python train.py --n_layer=13 --d_model=192 --norm="rmsnorm" --qk_norm=true --parallel_block=false --init="uniform" --init_std_qkv=0.0567 --init_std_o=0.0567 --init_std_up=0.0567 --optimizer="muon_variant" --lr=0.00295 --lr_mult_o=1.5 --decay_shape="linear" --z_loss=1e-05
Each number is 128 + 24 x the weight over its row's rms, rounded and kept within 0 to 255. Layers, rows and columns count from 0. The size above them is the row's rms in percent of the matrix's.

# layer 4 MLP gate, 512x192, rms 0.0736, rows 370-393, columns 0-95
size [ 96 106 102 100  92  98  98 107  98  96  98  97 105 105 101 101  99  93 104 102 105 101  98  96]
[[130 136 146 168 143 108 128  67 109 122 147 116 124 134 117 160 132 138 133 118  84 102 147  71  99 124 145 107 164 134 132 120 112 128 120 138 138 139 132 112  75 139 137 134  85 123 163 152 154 106 100 108 126 121 146 109 189 148 109 138 116 119 124 136 137  96 121 114 128 157 150 163 124 158  99 101  86 144 162 122 113 118 162 122 126 101 115  81 108  82 164 108 129 147 137 102]
 [111 127 139 121 152 130 165 104 140 127 106 144 108 121 140 102 161 121 129 148 145 155 167 115 169 100 131 122 123 151  92 150  98 101 107 153 106 127 203 130 140 156 129 124  99 173 145 107 135 137 113 161  89 135 110 112 135 117 128 149 149  78  83 163 150 137 146 120 102 137 138 115 163 158  97 138 126 151 181 135 168  94 105 140 116  76 100 132 129 110 133  97 155 176 142 125]
 [ 95 146  85 122 109 128  96 150  94  84 167 146 131 156 117 124 116 102 116 136 140 107 108 123  91 101 115 131 157 140 129 123 126 154 112 155 127 166 136 121 150 189 133 118 111 173 150 142 139 159  73 140 136 134  65  89 135 158 146 106 119 165 124  88 108 149 145 137 160 118 138 153 118 128 142 122 103 135 128 159 139 133 121 135  80 131 104 148 123 148  98 126 126  98 111  97]
 [141 142 123 125 119 132 103 127 103  82 103 119 154 135 119 103  93 113 135 155 143 151 122 124 166 117 140  94  90 162 146 108 158 130 192  80 129 117 129 128 142 167 128 170 155 139 138 125  86  94 103 133 141 116  96 115 110 100 157 112 140 117 103 179 109 139 100 120 148 168 185 135 148 127 176 130 138 130 151 101 123 129 109 174 109 128 144 117 134 137 170  94 135 130 113 122]
 [142 160 128 109 113 187 102  93 133 117 129 148 164 138 133 130 160 147 114 127 109 125 152 137 139 146 115 111 113 139 127 123 131 134 183 143 110 150 128 124  88 110 169 114 150 160  71 121 118 102 109 127 186 130 127 127 109 130 141 118 172 111 118 149  87 138 157 110 164 132 132 144 184 145 136  89 116 142 123 130 148  80 157  94 126 141 164 106 125 113 158 102 127 143 125 114]
 [116  94 158 161  99 138  96 121  88 113 141  98 130  91 177 164 131 109 142 115  99 128 109 118 110 154 118 143 123 142 104 101 166 139 106 148 155 128 126  91 145 115 113 149 168 141 140 158 108 107 129 134 134  99 140 139 154  86 126  85 141 154 141 112 139 101 128 127 116 124 139 122 100 130  91  96 139 159 153 139 168 157 123 125 154 101 130 104 159 135 142  79 129 139  97 143]
 [101 158 104 156 130 125 138 126 101 133  70 124 142 116 181 118  98 142 109 114 126 114 112 141 142 112 109 140  92  84 147 151 118 106 131 110 149 126 118 140 141 130 134 144 139  97 133 131 110 139 132 141 133 105 166 131 127 144 123 173 133 149 114  82 105  73 132  87 139  94 166 135 142  98 136 136  85 141 169 103 146 130  74 135 110 175 158 142 126  66 120 146 155 114 136 132]
 [119 153 161 141  81  99 134  91  87  98  77 152 127 129 119  84 175 156 107 117 114  91 132 146 116 163 143 150  92  98  88 149 147 114 148 187 116 155 156  93 129 151  98 178 136 159 136 126 133 133 144 101 183  68  89 157 124 142 178 143 168  81 131 120 117 123 122 138 111 148 134 137 126 148 139 127 115 126 136 138  84 160 117 127 133 168 104 143 100 139 120 100 165 127 175 126]
 [139 134 113 144  75 131 151 154 139  94 114 108 123 126 170  97 122 141 117 125 109 122 137 140 106 135 135  96 113  93 156 108 131 116 132 140 130  98 129 124 155 112 118 124  99 133 127 127 140 145 127 147 138 108 128 126 102 131  85 131 123  94 128 146 130 140 182 128 145 122 140 139 113 116 156 154  80 123 164 120 132 169 137 155 134 169 129  90 122 161 120 149 147 149 104 115]
 [145 180 116  92 124 103  86  97 143 101 112 143 153 129 155 142 183  80 145 153 108 144  90 108 121 151 158 141  83 167 153 167 142 106 114 124 131 120 138 128 135 145 168 106 143  88  87 108 121 153 108 153 133 124 112 123 149 138 154 152 124 173 133 142 135 149 143  99 123 122 192 156 106 148 153 100 119 119 112 162 133 150 181 120 104 149 148 110  94 103 136 130 131  90 145 111]
 [125 129 185 158 114 155 120 127 116 113 119 122  98 129 139 100 108  97 117 129 162 108 159 110 159 117 132 132 100 125  64 158  99 122  73 129  62 144 132 111  87 119 119 127 152 132 150 135 141 174 127 135 137 140  78 188 185 105 124  99  94  88 117 130 140 119 103 113 140 138 143 156 150 144 190 130 111 129 148 151 131 155 115 121 101 145 142 137 113 129 140 133 140 123 129 127]
 [142 130  92 158 131  74  87  82 106  95 129 145 129 107 209  92 143 108 116 114  80 144 114 119 103 167 135 190  98 125 119 147 132 120 157 132 144 128  92 138 111 129 105  86 115 137 123 110 132 120 107 180 160 144 145 120 121 137 138 142 150 125 137 119 105 121 130 127 119 133 149 150 100 105 118  98 143 148 145 143  96  82 139 132 123 133 110 142  78 144 117 101 145 132 121 126]
 [110 111 157 142 148 118 116 133 120 149 137 155 144 149 141 133 122 111  99 139 145 115 146 123 152 123 123  98 112 157 104 116 130  89 117 123 117 135 129 188 130 104 122 126 156 127 117 188 151 134 139 127  85 131 135 144 129 186 124 122 121 132 115 155 117  82 157 130 153 158 172 132 148  85 141 118 123 126 128 105  98 158 111 133 108 147 175 157 105 142 103  85 110 124 125 156]
 [ 98  98 138 151 131 111 174 166 152  94 127 142 110 106 130  85 151 161 101 135 103 151 125 110 138 139 112 112 107  98 180 125 113 156 104  96  90 131 146 124 130 158 124  90 131 132 155 146 140 129  86 111 151 112 134 117 140 117 164  80 125 155 116 128 112 152 157 155  92 143 135  93 124 154 127  78 138 100 142 125 148 152 156 115 125 136 144 130 133 183 156 119  92 126 113 119]
 [ 90 122 146  91 105  99 148 114 149  94 111  93 140 139 108 173 139 126 162 114 125 142 159 121  76 131 155 140 126  97  80 104  76 134  75 151 130  95 132 111 167 148 110  96 145 104 119 160 117 118 111 110 143 144 103 127 142 140 136 159 145 132 149 158 114  87 133 101 139 133 139 163 172 136 146 125 158 151 147 114 113 119 135 168  93 152 123 100  85 144 141 126 149 116 163 110]
 [150 144 100 132 132 133 120 128 151 123 149 121 148 144 105 130 147 120 141 118 114  93 125 119 163 115 152 127  98 103 137  90 177 176 144 129 157 103 138  98 134 151 126 148 106 141  98 110 141 108 134 120 175 130 148 122 131  90 102 119 120 166 130 146 157  82 157  93 112 137 136 162 132 131 137 121 142  97 174 123 167 124 117  98 130 159 137 143 191 132 125 100 109 148  95  81]
 [109 135 192 118  99 129  81  96 170 143 130 141 129 167 154 186 139 127 156  96 113 145 157 123 125 129 185 121 130 121 130  89 176 122 132 163 148 128 103 146 148 148  82 122 102 127 145 128 173  94 168 101 138 121 131 126 156 125 147 102 100 147 132 145  90 118 128 139 152 143 128 106 161 141 122 137 127 115 110 109 145 101 130 151 152 181 187 118 177 170 140 115 153  78 109 113]
 [137 154 111 123 136  98 111 175 154 146 157 137 146 125 105 148 129 100 118 104 132 130 105 103 129 120  97 106 106 110 166  89 162 103 134 134 121 149 132 100 188 155 131 118 132 123 102 143 143 159 107 129  97 121 129 115 135 131 127 161 140 129 127 122 150 136 111  61 148 134 168 111 123 135  96 101 109 133 115 155  77 145 112 146 125 100 129 143 109  99 107 151 151 104 165 105]
 [120 149 157 173 113 128  94 144 101 105 110 137 140 117 138  85 177 106 115 131 137 123 162 161 134 129 146 196 108 174  95 129 138 121  93 153 120 122 114 136 174 159 143 105 141 144 173 155 154 115 141 136 147 155 101 106 117 129  90 142 151 101 110 127  99  83 171 119 115 163 118 139 120 114 140 169 140 150 127 132 162 118 114 130  97 126 128 130 142 125 167 118 178 153  82 140]
 [122 150 103 132 120 138 110 144 121 112 157 160 103 114 111 122 108 136  89  68  96 193 165 113 141  84 182 140 135 131 105 140  92 102 120 123 102 135 103 122 123 149  94 154 148 195 115  96 108 174 140 141 121  67 120 101 131 110 122 143 106 148 149 157 107 120 119 129 134 102 141 136 152 136 112 143  66  81 124 106 110 116 136 131 119 155 123 156 133 118 127 113 148 102 118 142]
 [138 127 170  77 117 137 116 110 126  98 121  80 138 107 109 140 118 145 136 114  92 138 147 127 104 161 136 110 135 121 133 119 146 135 120 100 107  95 181 128 120 126 112 121 152 117 126 161 159 140 115 146 115 122  87  93 135  97 130 116 126 110 123 147 132 142 181 102 135 116 137 133 166  83 201 145 125 128 130 134 117  71 148  96 115 106 133 165  94 144 128 123  99 178 111 158]
 [105 166 136 146 129 119  89 155 129  82 114 137  78  93 151 112  69 137 160 102  92 133  99 131 151 141 119 111 124 112 125 177 143 126 134 118 147 102 104  99 117 124 129 118 163 135 118 200 176 120  87 126 136  85 103  75 124 142 149 145  64  99 125 154 105 139 169 148  62 130 129 112 144  96 172 119 113 108 110 188 128 131 162 151 127 141 118 117 134 111 132 152 150 150 140 111]
 [ 99 161 145 102 141 126 109 133 156 138 178 123  87 159 127 137 129 118  97 143  92 117  89 111 156 130 109 147  96 118 151 131 129 119  75 146 156 162 118 110 125 148 120 130 145 114 132 116 146 138 119 137 115 137  91 124 147 157 168 137  60 112 131 161 161 119 146 157  92 179 130 102  88 152 102 148 128 143 135 123 111 151 141 132 110 129 121  77 111 119 118 144 149 165  96 154]
 [123 148  93 113 136 133 152 163 147 146  91 150 146 121 131 107 122 130 157 145  74  66 138 137 101 119 164 125 120 124 135 118 125 136 136  98 134 109  98  93  64 115 137 146 138 156 143 163 125 148 106 118 125 121 122 136 150 148 137 131 111 163 117 164 118 147 144 173 175 128 168 129 130 136 163 121  89 124  88 166 135 113 137  91 117 107 120 114  99 160  86  78 126 159 132 121]]
# layer 4 MLP up, 512x192, rms 0.072, rows 370-393, columns 0-95
size [ 98 105  92  95  91  97 101 103 102  94  95 101 100 106 109  96  97  98 101 105 103 102  92  98]
[[128 131 133 138 114 161 125 116 137 148 109 128 144 111 156 124 142 143 114 123 101 121 119 147 128 159  88 140 119  94  90 110 108 125 122 117 137 113 123 172 192 132 106 100 150 114 127 107 144  91 142 134  89 105 127 105  88 129 146 133 179 131 101 127 129 127  95 148 117 113 125 142 115  92 158 111 147 116 115 117 108 155 151 151 114 156 136 157  74 134 148 173 118 152 122 101]
 [128 161 112 109 120 123 110 133 139 162 113 122 122 146 147 137 128 164 154 131 132 103 116  68 133 120 129 128 140  64 147 103 139 176 113  87 102 139 143 148 146 113 144 133 126 124 135 148 131 125 154 168 165 166 151 104  89 142  95 169 127 133 139 106 134 125 162 132 121 144 130 112 101 145 108 162 105 109 150  84 170 141 180 105 175 165 128 179  73 132 113 135 121 139 119 165]
 [109 123  95 102 107 108 131 123  75 120 170 126 185  98  80 123 117 116  93 114 130 126 162 133 114 145 153 121 104 154 132 140  97 116 108 140 161 106  96 125 176 148 103  97 137 141 113 141 125 101 125 130 125 139  50 136  56 120 105 114 122 125 159 134  98  90 155 136 144 144 120 129 139 142 140 144  87 194 145 138 132 167 146 148 108 130 174 128 125 193 141 101 123 167  91 102]
 [116 102 154 143 158 147 169 115 125 152 125 119 154 114 144 165 124  92 101 149 139 159 167 138 140 127 149 135 152 150 133  86 129 102 163 155  81 141  96 113 148 125 148 133 132  99 111 129 149 166 142 140 112 144 146 109 110 121 123 138 152 114 123 147 151 171 145 142 158 142 147 125 111 108 197 144 117 122 123 143 133 125 149 134 129  65  78 187  75 118 138 126 135 141 132 155]
 [102 144 118 105 102 122 118 153 112 121 173 123 140  98 142 115 133 158 109 228 105 110 158 138 168 155 109 152 126  91 151 110 102 109 151  95 130 121 124 113 127 125 162 135 134 148 130 166 147 105 124 136 162 123 136 106 121 119 123  94 123 138 105 158 128 138 112 129 111  99 112 139 203  95 142 129  96 123 105 108 150 152 174 115 116  93 115 121 125 177 182  94 148 160 141 127]
 [129 107 191 101 130 112 145 126 161 135 121  88 120 125 137 101 135 102 108 134 135 123 165 136 113 143 168 162 114 127 166 122 138 152 144 105 137 128  84 130  95 145 142 115 110  88  93 115 115 163 162  99 192 139 101  93 141 161 137  99 110  95 142 121 138 150 118 154  93 147 129 159 136 139 155 125 108  97  85 113 113 124 135 116 142 146  93  99 135 110 132 139 115 141  74 134]
 [120 130 122 143 135 173 131 142 114 119 141  80 157 122  92 145 126 154 143 127 136  84 119  92 110 152 121 100 168 104 120 151 117 120 108 103  77 117 109 111 117  66 153 121 105 165 126 148 155 168  91 147  95 175 115 110 109 148 101 104 126 114 110 114 120 161 146 136 150 126 111 123 108 121 126 105 112 150 101 122 103 147 172 140 124  88 116 141 111 146 160 182 111 138 128 143]
 [151 139 124  78 148 143 120 134 164 184 164 124 152  98 150 135 156 118 127 173 111 106 127 117 105  93 141 117 153 171 141 174 124 113 137  91 129 119 134 114 144  85 131 113 105 119 117 146 102  65 128 156 122 133 151 103 109 118 139 119  96 150 138 161 166 154 160 171 133 141 111 153 134 120  98 133 155 129 137 129 123 111 144 113 146  95 170 121 141  92 153 141 118 170 142 123]
 [109 139 119 100 180 136 115 129 129 125  78 146 111 148 134 175 117  97 136 146 137 135  88 167 187 115  77 180 152 133 113 143 127 158 101 111 146 150 141 137 179 125 124 105 126  91 141 139 141 119 123 150 106  83 126  71 130 132 172 147 123 111 200 153 131 150  80 139 100 117 138 103  74 164 124 129 121 137 128 153 167  73 100 135 150 109 144 110 139  85 150 104 132 134 100 130]
 [134 115 133 107 139 164 161 126 119 119 124 125  80 129  93 118  98  90 124 130 162 113 124 146  96 101 138 112 157 129 135 100  89 141 104 155 116 111 119 116 152 120 156 127 120 134 126 133 137 131 172 133 140 117 119 140 148 173 158 125 144 122 130 100 100 109  47 129 131 161 147 127 100 107 179 132 187 133 118 122 152 151 118 146  82 103 125 130 117  83  82 118 146 146 122 116]
 [162 135 177 126 120 123 105 143  97 107 144 130 114 127 147 123 120 185 110 134 126  90 117 159 160 173  92 112 124 106 132 151 118 138 117 143 148 122 160 118 164 142 132 114 159 101 119 149 122 124 118 158 131 149 150 120 124 139  93 129 129 119 173  76  84 143 123 121  94 126 118 141 109 101 134 129 128 127 153  74 165 145 135  71 135 103 114 153 101  97  97 129 107 137 130 124]
 [ 95 150 113 116 111 152 123 120 113 126 151 118 145 110 137 148  91 105 126 150 132 168 125 129 128 137 140 129 127 133 136 122 126 107 135 147 104 133 157 127  87 118 105  74 136  98  95 152 145  93 117  89  88 144  91 168 108 156 171 121 125 116  96  85 140 104 120 119 159 141  95 167 145 100 157 124 164 117 105 167  83 157 155 141 165 140 126 108  66 186 152 146 137 105 110 163]
 [132 157 163 156 137 156 153 125 146 109  72 183 136 136 126 114 135  86 125 132 164 116 163 125 149 108 110 128 111 129 100  80 151 142 101  93 142 128 124 104 126 117 102 142 140  58 142 137 131 140 102 146 136 129 147 113 138  91 110 133 104 187  79 157  78 141  95  84 101 127 149 132 133  89 148 112 120  96 154 127 152 143 138 150 168 156 119 174 189 120  85 100 128  95 109 154]
 [142 120 148 129  99 115 122 134 137 139 149 137 113 175 133 150 155 125 147 126 118 156 121 124 104 149 124 115 135 110 143 116 115 133 123  99 116  66 129  96 121 137 155 151 121 158 124 139 132 131 143 120 134 120 179 169 142 142  77 134 129 176 104  41  85 132 111 164 132  93 125 119 130 120 140 132 121 162 141  94 116 128 136 154 100 152 109 100 115 105 116 120 117 127 114 126]
 [142  80  95 140 107 159 154 115 115 113 142  66 114  64 144 141 140 178 132 123 120 192  88 128 122 117 131  94 104 120 150 136 111 141 110 142 140 142 117 117 118  92 120  93 144 170 134 145 127 114 113 142 115 118 134 128 138 145 182 155 148  96 121  97 129 102  93 134 129 134  89 123 167 147  88 117 163 134 121 132 148 127 135 138 112 146  92 155 131 119 133 129 133 156 110 137]
 [132  74  99 148  94 147 106 157 155 143  75 101 149 104 114 134 121  98  86 131 143 153 126 115  97 120  89 136 107 144 119 163  96  85 212 110  99 111 139 143 117 121 138  84 103 105 112 143 134 129 175 139 150  91 129 142 128 119  98 141  99 130 145 129  75  86 175 147  83 132 114 145 115  85 136 108 119 156 137 115 151 126 153  89 109 149 143  92 125 146 121 140 118 124 118 136]
 [146 137 179 110 144 134 105 106  92 164 134 108 121 100 106 128 103 116 156 151  73 145 100 129 144 145 136 145 132  97 118  91 111 100 121 152 116 130 129 115 144 116 154 146 148 147 187 137 135 112 143  94 124 109 109 107 190 119 124  97 147 105 133 104 142 151 130 132 138 143 165 119 124 174 132 158 173 107  79 107 109 140 139  86 108  77 119 132 127 106 190 136 125 122  95 163]
 [167 131 131 133 150 109 115 119 154  70 148 165 131 136 100 141 123 132 123 105 176 111 129  79 122 130 155 159 134 122 109 118 136 105 112 143 138 142 105 129 184 127 152  69 125 170  93 120 125 123 161 135 116 152 122  93 127 131 100 121 110 135 161 124 128 160 117 128 130 126 100  92 136 131 144 108  97 110 111 138 158 151 108 139 120 133 118 138 118 123  96 144 100 129 160 154]
 [186 140 155 100  99 121 148 144 169 139 120 108  97 117  78 100 148 137 122 125 134 105 129 105 148 151 140 159 131  86 158 165 138 131 136  99 121 138 125 127 186 154 106 118 110 108 132 113 126 148 189 136 122 111 112 129 147 110 113 129 145 135 107 133 110 119 128  88 160 121 125 168  74 169 124 170 126 114 105 153 126 121 131  64 146 117 123 120 109 123 110 166 156 175 145 118]
 [104 108 143 105 108  99 118 138 115 178  86 141 176 154 137 138 145 130  78 150 158  92 126 152 129 123 131 128 116 142 135 113 157 157  91 118 139 132 152 123 161 140 156 139 150 114 103 165  87  90 122 124 114 106  50  98  87 179 104 125 152 171 125 141 134 142 139 130 139 160 118 115 162 150 134 147 114 133 137 161 159 129 110 132 146 131 106 128 104 122 123  99 125 132 137 113]
 [ 82  98 166 145 126 178 118  97 132  99 117 152 115 167 126 121 142 124 115 117  97 140 126 116 138 164 121  92 139 128 123 140 111 133  76  93  80 120 169 142 100 128 131 120  97 136  95 166  97 141 112 139 119 129 117  91 137 167 109 152  96 115 139 128  98 123 161 129 114 134  89 101 101 132 115 149  98  96 113 113 119 116 155 112 164  89 111 126 140 157 125  88 104 115 145 173]
 [139 149 131 142 110 134 139 137 147  97  83 117 112 138 122 108 136  82 134 151 145 160 135  93 126 156  94 147 112 165 141 139 158 148 122 138 162 133 102 133  84 142 127 142 130 140 172  80 102 144 146 183  95 150 138 120 146 147 136 110 144 124 118 133 113 103 108 143 120 111 136 141 113 172 136 101 158 110 133  94 112 129 136  92 120 175  85 147 136 106 109 111 141 139 117 138]
 [112  89 117 155 122 129 155  88 113 178 114 147 155 109 112 117 158  96 111 102 119 133 116 118  88  63 158 133 149  79 109 112 144  84 113  99 130  91 175 147 163 154 115 129 121 156 133 114 143 145 133 137 109 106 169 144 171 108 130 126 169 163 142 103 132 150 109 133 152 138 143 148 127 109 166 119  91 148 155 123 169 176  98 118 140 139 111 110 103 131 133 117 152 153 150 127]
 [147 147  93 142 131 130 135 138 176 124 102 112 144 138  97 123 111 120 169 143 105 142 138 174 127 136 113 119 113 137 175 129 125 148  94 114 116 121 133 131 117 159 103  92 146 146 168 114 122 107 146 139 126 115  84 108 181 102 159 155 134 144 119 146 144  98 118 146 116 146 157 158 105 117 115 143  98  96 111 122  90 143 121 117 137 139 110 145 136  94 112 149 102 169 111 131]]
# layer 4 MLP down (transposed), 512x192, rms 0.0461, rows 370-393, columns 0-95
size [ 96 105  99 102  98  98  97  97 102  96  94 102 102 108 105  96  95 100 108 102 105  98  96 101]
[[167 143 139 128 128 111 132 182 104 119 132 137 153 140  90  96 101 165 121 134 145 192 129 117 102 103 106 125 127 130 161 116 116 118 139 146 145 120 187  99 132 122 137  93  88 105 116 126  84 110 136 160  95 144 118 154 146 149 122 133  63 148 115 131 155  95 124  93 132 134 142 149 133  74 158 137 131 141 128 171  88 163 109 104 161 141 101 102  97 122 101 136 115 167 100  91]
 [136 160 152 164 119 144 150 122 104 132 150 127 144 144 153 137 115 152  81 163 125 163 174 111 112 140 113 156 151 122 142 107 130 141 100 134 110 114 117 135 123 139  95 137 106 104 137 108 169 165 137 127 120 151 148 119 122 129 173 138 126 100 134 116  99 144 101 131 158  91 134  89 106 136 163 112 148  98 138 130 106 129 143 170 152 127 136 142  68 157 126 182 101 124 143 153]
 [148 143 110  63 130  91 131  65 163 141 118 152 126 180 150 120 114 112 145 137 128 123 158 124 130 151 110 131 132 148 142 120 118 149 176 113 120  97 163 125 137 158  95 171 114 123 117 121 115 133 168 136 112 123 128 167 133 103 124 105  98 165 137 119 136 105 140 150 139 105 115 113 124 143 100 163 115 108 160 154 156 144 105  69 139 164 141  95  96 169  97  98 131 126 170 140]
 [148 112 124 117 157 135 159 132 149 112 156 135 103 159 127 154 129 121 121 169  87 134 168  83 131  93 133 168 153 136 110 131 110  75 113 131  98 143  92 118 108 122 138 148 131  69  64 148 141 133 161 177  95 120 106 121 135 123 102 123 123 134 132 114 130 129 150 132 150  99 134 125 102 123 114 118 107  66 110 135 147 121 136 115 137 171 146 139 125 171 147 127 119 153 132 105]
 [132 147 139 154 169 158 101 110 179 191  76 132 137 124 124 140 194  89 108 111 137  94 109 134 165  97 114 134 125 138  87 119  81 123 128 155 105 145 164 123 124  95 148 107 155 122  94 140 139 132 139 133 117 101 107 151 142 101 138 150 125 148 113 156 139 118 126  72 166  99 131 120 117 172 132 126 160  92 124 159 116 131 150 126 161 142 113 112  99  99 106 131 111  84 144 132]
 [104 156 137  66 137 109 124 126 108 141 146 158 142 135 158 160 123 148 127 152 124 137 145  85 129 151  99 129 150 150 138 158 141 150 176 146 168 124 140 111 126 144 128 114 110 133 139 114 125 129 150 160 111 112 111 109 140 128 118 146 103 105 135 108 156 150 107 164 142 153  79 153 167 113 147 136 123 147 121 103 136 111 101  97  82 145 114 161  89 125 147 159 163 111 128 151]
 [ 92 155 142 122 149 129  73 139 124 114 174 136 107 121 119 132 174 107 145 143 155 150 128 132 154 164 141 153 168 108 123 110 120 104 116 135 114 104 132 101 139 107 164 164 104 141 149 127 130 102 132 147 158 130  93 110 112 104 134 118  76 123 117 118 111 148 129 169 123 136 102 132 137 129 127 158 112 115 154 117 124 139 123 181  48  82 136 166 118 114 123 120  91 116 162 141]
 [128 106 142 148 153 100 128 105 145 127 133 112 123 126  91 155 114 158 151  84 141 110 130 106 111 132  97 106 110 151  99 118 128 132 160 122 110  81 144 142 147  93 103 122 126 134 108 182 106 115  98 122 131 127 143 132 167 123 110  78 194 109 155 165  95 158 112  82 122 163 152 123 114 158 170 141 154 124 101 121 130 132 109 161 159 104 109 121 138 132 121 123 145 127 159 156]
 [102  93 135 132 118 111 162 148 111 112 134 127 135 129 173 121 146 133  78 107 142 136 147 115 150 126 110 132 133 110 160 115 128 117 140 140 178 122 140 140 109 133 120 194 159 163 132 166 118 121 164 123  98 148 125  93 132  98 115 180 160 144 131 136 126 103 107 112 122 156 117 146  59 117  95 114 103 123 116 151 131 146 147 104 102 162 134 151 115 130 116 152 119  87 127 118]
 [151 150 144 142 143 108 148 136  99 177 109 127 134 160 159 144  79 145 126 148 114 152 151 127 118 121 156 116 173 142 109 110 157 127 116 129 115 149 121 108 137 138 186 148 124 156  96 100 118 121 125 119 121 122 113 106 102 112 131  90 176 120 128 153 150 137 112 191 137 122 110 109 138 138 116 122 148 144 106 101 128 100 143 194 160 116 183 168 120 130  78 109  99 172 143 113]
 [156 158 139 119 110 123 130 191 113  97 123 105 148 157 122 129  97 150 156 120 122 141 153 106 137 131 152 142 103  80 125 155 138 158 132 120  78 116 139 122 130 101 119 119  85 119 156  97 142 109 131 142 143 136  98 155 140 111 161 119 145 145 162 163 108 118 134 136 156  95 119 173 105 144 145 153 104 128 156  91 128 151 102 129 117 171 149 148 130 126  88 171 142 102 124 129]
 [ 96 172 125 133  95  99 123 148 108  90  98 123 124 155 168  87  88  91  78 127 157 190 105 119 141 119 103  72 132 108 133 140 143 138 103  97 122 109 148 151 128 159 170 113 135 137 145  91  85 130 105 133 117 106  84 109 155 127 101 154 133  99 107 111 149  89 127  81 151 163 140 136 146 130 172  82 141 109 185 110 129  94 169 112 116 107 107 132 118  95 143 131 130 116 132 146]
 [102 141 144 134 137 145 150  71 132 128 119 142 135 137 118 104 129 136 133 171 148 142  86 128 101 135 180 124 104 112 130 111 141  92 120 100 133 139 116  87 159 138 113  89 107 146 173 116 107 128 111 148 118  96 140 157 109  93 121  96 130 153 112 146 162 143 108 140  75 153  98 130  86 137 127 104 119 113 154 162 174 136 135 102 114 101 170 184 124 123 169 125 108  56 149 145]
 [128 135 142 135 104 123  94 149 126 118 103 130 133 148 107 144 122 130 154 126  95 151  97  75  99 122 113 158 130 157 126  88  96 113 141 113 196 100 112 152 121 162 159 161 108 152 125 131 115 134 109 114 122 123 131 104 128 148  77 151 140 109  82 146 126 110 135  36 167  90 147 152 122 160 121 104 113 114 118 133 132 134 173 152 115 104 136 122 123 125  99 129 134 101 133 144]
 [164  98 108 142 100 191 148 135 142 143 146 133 119  84 119 150 168 116 141 124 139 114  99 107 134 123 140 103 138 110 129 115 105 156 156 136 136 120 145  90  86 133 113 117 137 146 108 137  99 105 126 117 115 113 124 111 123 124 151 126 125 149 124  90 171 157 122 188 184 118 140 119 152 149 156 123 121 115 117  96 103 128  63 126 126 117 120 148 113 140 126 151 110 143 101 155]
 [174 117 126  83 122 141 116  92 122 105 150 134  93 114 146 180  96 135 115  85 112 106 132 150 132  97 112  89 143 175  90 120 128 106 103 145 159 137 137 136  91  98 151 119 116 140 111 133  72 138 126 166 112 131 101 129 130 109 154  97 146 140  98 110 112 105 122 150 153 128 120 152 106  98 185 192 136 122 148 134  85  92 134  96 140 151 135  79 138 125 149 132 119  73 135 123]
 [103 115 122 128 156  77  82 120 160 162  90 114 119 109 167 146 127 127 132 108  95 133 135 177 134 108 131  96 126 171 174  94 117 149  98 118 147  79 113 176 109 183 105 142 135 104 131 161 168 137 158 132 124 150 100 128 139 133 144 104 123 146 161 135 104 126 129 118 113 146  72 168  91 128 127 138 144 121 131  77 188 138 162 152 129 131 126 109 124 153 159 123 128 126 121  89]
 [116 132 144 119 122 139 142 133 122 110  91 114 110 175 146  92 139 124 149 103 170 147 152 163 120 132 128 139 144 150 141 123 124 144 140 156 154 127 119 160 145 119 146 109  84 124 120 119 114 104 184 149 124 168  92 189 151 148 161 131 137  74 130 158 110 121 145 141 129 165 108 106 128 123 137 162 134 119 101 144 165 146 145 100 122 132  92 111 114 135 177 111 129 149  92 115]
 [125 146 124 152 147  90 117 130 148 155 124 140 113 108 146 126 167 144  78 116  92 146  96 132 141 132 101 160 129 106 109 164 126 109 127 125  82 172 109 117 113 101 129 140 110 132 119 112 150  90 127 134 100 148 104 131 115 163 143 155 140  91 143 132 128  85  96 101 113 107 139 129  85 108 111 128 116  87 170 106 114 133  93 112 157 104 121 100 136 109 139 119 125 144 115  99]
 [118 121  90 120 102 145  96 144 145 147 129 109  86 107 142 107 126 135 105 141 117 159 116 146 161  90 102  99 141 118 152  98 157 122 119  93  97 128 107 122 123 132 106 129 138 165 146 151 122  92 154 161 155 135 136 115 160 151  96 131 132 117 145  91 117 123 166 107 125 130 106 147 116 141 115 153 130 137  82 141 138 114 164 130 142 121 100 159 157 110 115 131 133  79 183 174]
 [ 90 121 122  97  93  92 109 139 123 139 142 147 109 138  74 119  83  96  97 170 153 102 137 148  81 116 146 120 117 110  84 124 112  87 133 163 105 154 145 134 117 102  78 135  62 133 152 178 118 148 139 102 109 139 130 112 163 111 133  86 133 155 111 116  97 118 117 137  91 128 155 153  97 105 118 129 105 124 123 116 118 122 120 121 115 157 111 141 139  73 123 205 149 100 149 136]
 [135 103 119 162 100 127  97 120 136 137 112 147 126 129 107 110 128 114 116 157 145 103 145 149 147 116 154 155 109  96 112 127  87  68  94 134 107 159 164 116 151 143  92 135 125 107 125 164 112 109  81  93 144 148  83 139 120 107 142 118 136  95 111  84 128 102 159 121 130 126 157 109 122 146 119 149 179 126 130 115 136 112 116 133  81 167 170 163 135 130 190  67 127 101 157 136]
 [123 109 102 111 162 110 159 147 115 170 125 173 146 108 147 152 163 104 119 161 190  97 125 123 105 135 150 108 119 126 160 145 127 127 134 108 147 138 148 110 120 155 143 136 111 146 171 155 108 107 148  90 135 143 165 135 139 131 148 142 115 143 135 177  89  88 130  83 180 149 124 134  82 148 175 128 128  88 100 101 161 161 149 160 127 152 117 103  85 112 106 118 154 129 109 144]
 [ 87 126 115 156 144 138  66 110 130 117 115  87 129 109  97 113  99 105 152  72  95  92 110 154 125 125 119  97 103 113 149 151  73 129 141 106 151 140 106 111 150 137  80 115 148 132 144 138 115 170 129 122 100 118 109 121 116  84 142 141 134 152 114 155 144 100 158 101 135 168 144 148 126 133 122 103 107 133 113 133 148 124 129 107 110 168 133  96 115 115 113 124 115  91 163 124]]